Part of a small language model's weights: no biases in attention or MLP, normalized queries and keys.
Each number is 500 + 40 x the weight over its row's rms, rounded and kept within 0 to 999. Layers, rows and columns count from 0. Numbers have three digits each. The size before them is the row's rms in percent of the matrix's.

# layer 13 attention key, 256x256, rms 0.23, rows 79-104, columns 0-127
101:526556475513484458490465487501463528555495492491496484423514550480444525469558440499506526521558444504453462488437474539477518446453478491410519468477432502521467540555540542447475529436446496490476473500478436459467517498404455535613479476540459502437484501515554545520524490498532469501529497515520518572533486533485536545554519473455528475463472489450537519496529543496548483518455
107:456528514542495490503535499489520550575532550470587560456473461469539513484506508486537520509455524504448510512551555591495463492543554509533575554417535458532497505519563490503528452535479575505538519542458420507502557433576510507557490486512618514573410517492487526491453438507506509487533536486430493502453474520506469513517515481485530437536501563466471486515521594466476467447579
103:471485468493466530452488489524486571511491473458538554535486470495386549481567475491514589536480467508487481490435526530555506479501494491467460536451495472505462487512517393506540482469547575422453522478569510510515459539506468553587429520498546444417504476498493466477483482477505445498467487526472486501474456456468489427531460485538529472469450483428487459503489538489445433434490
101:515523556481486530517523453470431458532483480534505474467548511478525449447512519455497463515509500498502476436542490472492458456509523492413483538476477518516540487555594470501551501503448516533466472449539521549506462569482492508489522445556476510457501481514458446417553504548491505482525449427451510388501449528503432439504533510443506431548491507452476512494514415489516491583482
099:508548492487557513513515529566504517526527546488473469513506473499469542504502535463462543531498477489505505547538484462447533568510481592554434471454575547454417492493499442498543526500546502500468533497551450462549456551482434524502504546499558485497402500491602514549448487550528522513534518537547490490477522496475521482411454558587525525502493457462491474490483481483501540488506
114:568477509485487529471464473525546459537429481476528615449492512493501430505532539499491491520554555515575514485517500529504452511511551590472465460546489486541465480515475470463496528494439479503538530484482475488523478489515547481461491550521433508478492482453395499444524536547521510492475488467564445503489532518537521467548506535460472467436507540521512508517473553488452476482446
098:575484526493533501506455418467450451475432546484501474531512432456518529436462466564451502413498451521485469565571466474489480510472421504493497562494500530547517457499549504500502521461539534577547500477495534432482478488473518515547529448504530490542526595508493436530473463510482490513531569537483516465567496470458534504420551479517533409476499560499489530493502525492480508489533
109:512514520553457480501502444512501454504551426544502456408570458475487512486410457523487490528510501575470440490472518455448500502368482484522516445450523533486508579549483464549407472559493405454473524564489497452508536492494479526530530447509482469447442479513500548499512538485475412446462436514464504502517486485449427499471499487495556511459459472547438532495476502448481526569450
095:474478490503456477466518514434519472473412453515453505482487489513566520538521433615569522599506516497434488580398461537468544435490510522547460490507546463535538547425538556534475481544510485570479442501465513487519542457518561516499492471458484419521531456516484501464522454466501466539435466417518493549473447475530394519496477491496531508506448509503521491541469481487495439573445
098:444523496521472457496417487421545486539464481480501541534460500498480494497460501580570540518616490408430428496508510533483473504489499479507572444560493569466458499538513511492494477485513427547507460479475486515452508482501487451581453482447457466403486484460533554568521493457387527553532442532522536487454493528529472448514532433479526462428533521533550455525473506434479544501439
100:561459501447588519456570509513435517486462515533531516501479520529527483456501503549491490501543520493477509531513516422507487456504464518495426496455567448475466483495536487532540495542489479581474458464501522458473491538486552481454493550573516505476516422499529413516468508447490508493546533432494447542493571560505408461492492476464501469518539488509472493512572596557551469483534
094:552472476514521463498503409458443468425482440476458474462454458504539529575488551576414441562504504483476551542506505457470490483505524521459458546440444492545497463554493498476505502469522508531487475515514540520482500512545458549569533501500535442549428413530550423532543489575448507522544481509508521500563494536511500485512586586447595494485475497447426438499522533470563457528501
094:561539552413558481490499491465556433521458557457471554487507487525641478555437482488549496516452485417468536482518471533514480558425504491500602463489539496533465493536523517505491481474520465539483456476543520547491450516533547506433480523553488570521444483514485424602517476512530508543499584516501427491526500518498486515453528552500490443464534433509555526493432500495535507458505
104:453518480545529503534530530496502545498495493509485459501481522524454479507542578437463500469562482545533440527480546560451532528549503569479504494533469552472472558446466492484477551542481503402498474446468536541479477558536426438527527505439476506416477533532503455452483479486494496492521454496568588479458529494457467503512405451487434476506487531484501466538524504550469461489441
107:501516547509537447503444479551494423527468521460563466489533490486514565443484566503469474475524532526469387466505483511474505599401458494505464492437488513444440509478511448488505547543554423537535517491503480412414517549531417414494468499574591529461489527532577410527478447443453493491562499546530494472502538465520522567506549554515455433535523494442515479534501568487459517492511
094:468523493523472509540541530529454525485567423540512549436472639503457547523495461561558516448549542548471498516468554408558533526570522507472514456463546491456556539490520475537463500511529490542543493483536519518472521508478562548494505439465463491507482530556504509528515496474530476479449514532463513512478547491477557478520430443451515527511475560509424545534523459468512535496526
102:574527494466512480480478499536492516539526501406511553513447559489471473480559521493505489453507536473526428474501522564460519455512461492435504377485525523470457405537515483511529561483480456485541575480491522422459441512464488496474484534587502535448445501469481586596518493478463553517537492527455506576511556499517480513567490496522476528471495448456517540461463542451471510546533
098:513473493485519416495503504495513458529525530518495498595603481480499453509418532491449492480567511534497474504557587407552505484460528503562489448499527528479470491499486408495475560519480437490486499439455558517525522497453543417545545454475512490517466578511512515485503514530495527474467548504542483466493548470512432458499450446500471576484530489578458507485447564491412511571501
094:507538471497500534519492536530486538492478548481510483481481491525477497534526490397540512497481506554545475469520507525515498489513519454547435596487501493541504521552489514565507546551461472448479475565424492525553510427504460512472469498521491455515473479449541465556474548546567578484411540465459580501491465488467508504567545570559468557481453456446494534471499476534455492476470
099:507495540511527522453519526450560512443490508477531500542528513522430512565517580500480515426530450512464520509588549510595477461537463518509537513478409458610530543524479508438484446537495546495456465475538546534488505510486468578558470535472516482534527515493477483500516499541454530524492538575505475512495480493493487495431468473476561473575540568499421453483435603558397469502523
104:466522509530455476549497482463496489454486497528452508478511503485480545507425459577492514567501482501472551501495479500508467510489544546546546464499447469505505438506462401483494517446517499555510486496504564507525509507448582625574448466516496409526482525501529491557518511515554549495432533588503550548512560505450522481510575495496580498494483511393466480519482527490480480522516
098:483449519524470508498471476501509489502533479404512532551526492401482446403424445485449390482454518508533461506442513454510437525497522484477562487393465517476458541506494493542452570470478551444508486511428438563531509506500538511542502529463536520583526543423531569446526539493553446404517564483523510512527532462525511513513482457462431551446449499555496526526528482511460472479528
096:505550548540482489453518488439515504530500368533478564529481519488403474500504511536487533459550535515520531559585485519500475465517470535493538488557460538549496506451450463501464492483490455450537498493472454488544477509510450512536466489429478418544532592473518511480539483515467497491471458545464515541558510488567591516488472501486451551435471529525504538490475488425510461507506
099:514501442505467494540502504474510521528504497532543541468513509425560570465490485535555503490492530557441399522511467497466482464476466471424549462461544566509517523501572462514516472523487479464559510496490458531519531478493475506473519501562511575490472586538472603554583479483496468469579389481478553430483499570547498527487448488457488479464494501557540547458547453478491546541543
101:520555505522448531504449485539501473443496548469535477492484591524514499453480599477518474442533498479509496532499590455468487586540546517470486425551484489463496504521489525476506462582496507477550538407561553560539413479472549500487524408477536487505465488537500489498559532563555536448395558501462468514499557579505540435480485546502433625497507514551493529497519487532468524467477
092:509523578477458507453474495451440489499533521514523510528526514452528511410522495479508506495432472506518528566510465491494511554443563513492535466441504518482505561557522491530528489421539447484452506473462543524519507481562498520550470486469480575487499518506565493496506462469507503508512518489462568473514554460540499514455479504522454461517534473506538525486512431526453461443531
# layer 13 attention query, 256x256, rms 0.221, rows 80-104, columns 0-127
103:453492462525473523476468521600499499487504513479541528478417464502527509446448505388528557493468478565381591493553467522465526519501471503448538582448514507486498475471520465533484476499545607473535471521496425599488471471500482471540524507528542445541412499538534431497456499502495488474516510470475518485502420461598502542541481464476516554537527583525434511477507532479479466498553
100:507463472511429492465456539560515495408443478484520518529395463501497551467549529498568504536495423500463508471500563511541443475452527499499474493480548462514507439453530416508525505558479542489478478495504537583449409426498467543566497492524477456445509515467522455548493489494460474495439581488531516480525428455527516465504474492511484505511469510477534453526433535566404437504577
101:472494485491554497525474427466484505474497456516505527514539498449502473451499544506511449498467473466485471480483473514527467466474534536423464503490519529491560479522554447492488494531478485555499455431507528476481528511515522556502510527584411521473505471480509457503521524524501433511465468441409484473539506545552437499517528498496490487550463552425481488511489499484531544506549
100:563546492484516534503469538510491555487514535513495498581582512494535563464505491486505491526490484482515588497473487471408510533500442580584433510467523485523519498550515453511478497527525490574429480526534561489554532495442492531530555525469524485480406490436464564471513464503483586491507501548485487551567521487449504490485453537465519504519498485600535488548535470507459402470524
114:460556469517520533429480440404604502560497446578553560473459461545465419526520465462476515532527563503534469509555440512441422536478514529478467537443456463506529449496537445475458536472496429504570502468459517508505521440516569518495490544464525504469487545487488481519445532496571439458505426483521441507480572552589522383527484526541451478438444548497466499479566504520524511477533
092:488460589464592518530438561496456465464458451454471536512499491498504544494475468515466502446419450551541534521556419399515505568477531462487486442536467533534485502512506517550542478522499523564505562509464494470590563544421528492460482543532556442508490496494496468463507482519533514549499508568541497473536501510465507540507556464545505433543510510512493548488507537521462535462581
106:465513485540528467487543437506477511515521459535529458469492470525560438509466431479498402565456462471477429592382515496500494492377518502476529493503553562513475525533431481468533497570501488489514496531525459492480494521551461500566560525503402514468571489438475516548447482543442472526424469535419580509572520523447529550541551474519440502498448459471505516535540528474472474540485
102:447490525549517537453532412427527522478457510499514527458487482518562550434534427508501496593530470526413461569479506479504541478541476494486525463535512453510483497496454494576456486479562426518546481442524470550515498511429513465523464557572495470501488450517501485544448476541472461500444457487474477541509455454499482505524481446454432501577449484470504501527334434528524541528402
105:461495482591482512540554451426492485526493486556504500458437551525560541520529498534527471575527504421447429544548484501560399527488452512441563506502522527479489459546498513509539460451469506589548543351517474507532448462550455442607438477454498485502555506434508541531532493520462479463555429501465471522461571535509447452477572560463476476398520533467530511537461526450492539502451
101:513510450457521530475533500503419577531508518473443578464450464502503461428482539550475503503587505480439511519487461453475525421494488474515466505503500509469517513512478482503498553520512440504512462534468584477551521577480524543450471604550516485536510426502553449521489502481499479519496524463510496514502511525556491494495463437474501516464447474511422476432547511489519463554502
094:530467515503532490479499447456463569494492386463481474498451537531495534497419479520425436506542421487490480533520525452501540512552540589423497522498490529511526566546524525476544414502524489528473420537474574515509538459520501504523474575513492420486399555454560471605541554537456442556460499545531462499557451525475479576570545541578472561572472463461480445511466477555555434526500
095:519515560489544509486454547427549527538493481565543551511505527546601382511457457484545563460505444487494513488442472529517517553504485550463569502515487456558420549537491514488522471484482430506501490457508496418520479543501502508497510508494505512481491493443501497515525449552539518545500568509485397501517497515468437531458475586587541533460505489509512496484550542480561427505483
103:531548479550506517542475489487457514505545484460456448468493523529507531528563522472458507531532555498535542472536495535468536539494482508494461528505442544485530422420547538497515560456500490421478445510538591539483549500511499520536510457543451529473469555568442498508493527481459580498516494490508581503492540469515492495492462563404516467552534515504489528521503512481498533482440
105:543467481514561492567535474487527471547479461480488499545500507478521582518508468473514456521481541504448493521476366455495458522422534497438417535476505493537545563412488491504540504554495448516473449500479552459486447471434443456545440495516532514443501521471513458563515499524524549541473526556482505440496528496438512520474495566565495555531548508497542538529495544486475467498546
095:458461516517480499544476587574518521532524495504518504462450520525504634485528485534576535491544445490538438499485606459495511439505569515468466498472500435475485454484496537494506609505474568543489466564506518444542431483496550552513475489457421526544525468578553509492489465478500479539443532500499510509430504504482517540550482433480476454462476493440461541491500527501435533520508
102:487517519463458463491493523490575509492485453494540464442478538476469503535496534422474485435511504447529436555484434510486541493548390483481512452437508483484521439509532512522464472487460477571500542517457510467453507498485492582427461521459488482455454563500518537494530515536452507484521433543447497543445559497495450420527429512501504494406460490541541464447531526444508436592561
098:509480536475520476457510521451476520504540523455522516538561509499452487534466513495478485553538525510522523474532539472547563509492525515506515484488518463474454537535470462430512543483426424518481478460536590507560482536583486494512589489495537480500520505503520491381467511564521521526534485494531498472567466520497427488536478514507481472409531495468497511520534547468478545617532
101:487514551440459529477452519550443492492494490458438451528487514508495461491501503425498511492405482502498536451511503542461521565517442499566473517507577514565504518530546504541498550575502477512461471451468477570474545434459488491477510472564536503469451484520499456523551506411418566443496536487519549498539488523489480505506507499550579511503533559479525480500487456534526457478448
105:472447523444560391512490494596567498466450513489545508464532563420423591521489526515499467478529515525499510466594501470583476529460448505452580525501421473524561534574530492536457497522446494509520513529528483524478471494546484599491546535492558424481513527510545523485493504566442519468563514473474428450516445518497478479474450487522485479488514568514431406516501583527438524470510
105:458508528487468548538490530423466473484479503550449495475490510551492494498460496533511512514423431536431529465480503506518498500499516516519527549539489491515527479514517481501500533511547495494433546472499568509531479461479537498516449455521562440543479554512611511530469546499464498467457497617466512513544556606442508510551549432549498481534595519411468467517485487485465471501536
102:466468512550508551477511517457539418550519503483541459580553490516527464485432443486486409459512493478451437533503444463473488579498495456486518470434496477510488516497436467501517574475518560443455515573517512542514425485534588433483516510511545489532543459450494499375558503493555417445465519491484507489491463510479522533461505490494422446467592431482435492446513478465506528507580
097:492527520531538546484485477454469489521472446573516517515429519500423542552473417450495502481549524541541519477541516450409506440501519460480532548538534497463475490508510462498443483453437463524527499474478489509456499504575474499507518473440513475513438495553543447464510538511522528452521484549424460519451531576534545524529470478457491517470496485463534518457466509548495541552516
095:425420506513575545496501521518463522499471527467523462484469480488591573548496517528489488459515448506466460542494474465526422452471538471445516472499556591497437410530574472463528475509480532491592521497479454477513452540504414519489425549510460505479490493468464540519589474444510498438505430456456585525493475502537498523503521516470430511477504471543482505479541531401436550574483
101:516530520510490495440470466507536489507457516494530357530539533561440580484457512494491498479495482496535468524546524476501521555526523485447524406449438473458459511477458489475538518568454502451431454398542587475506430505497572521502559414503525433559464446509480574472572536535551511502517471506446464482540493605453582512510501574494460483448537509513516483510546476530540482438499
095:530519524437457463463507514409466432470580516470500512473545574480560503482520569506597446452442446580490547515454446475427485559475608455515551496521520519440506525513448500521512528426595533450517442539530534551544485476473501468505464512539521532524423460515528522401476466524469470530457491558494479475483508487487435497518454563506489518527530504452523429494539539493501465434498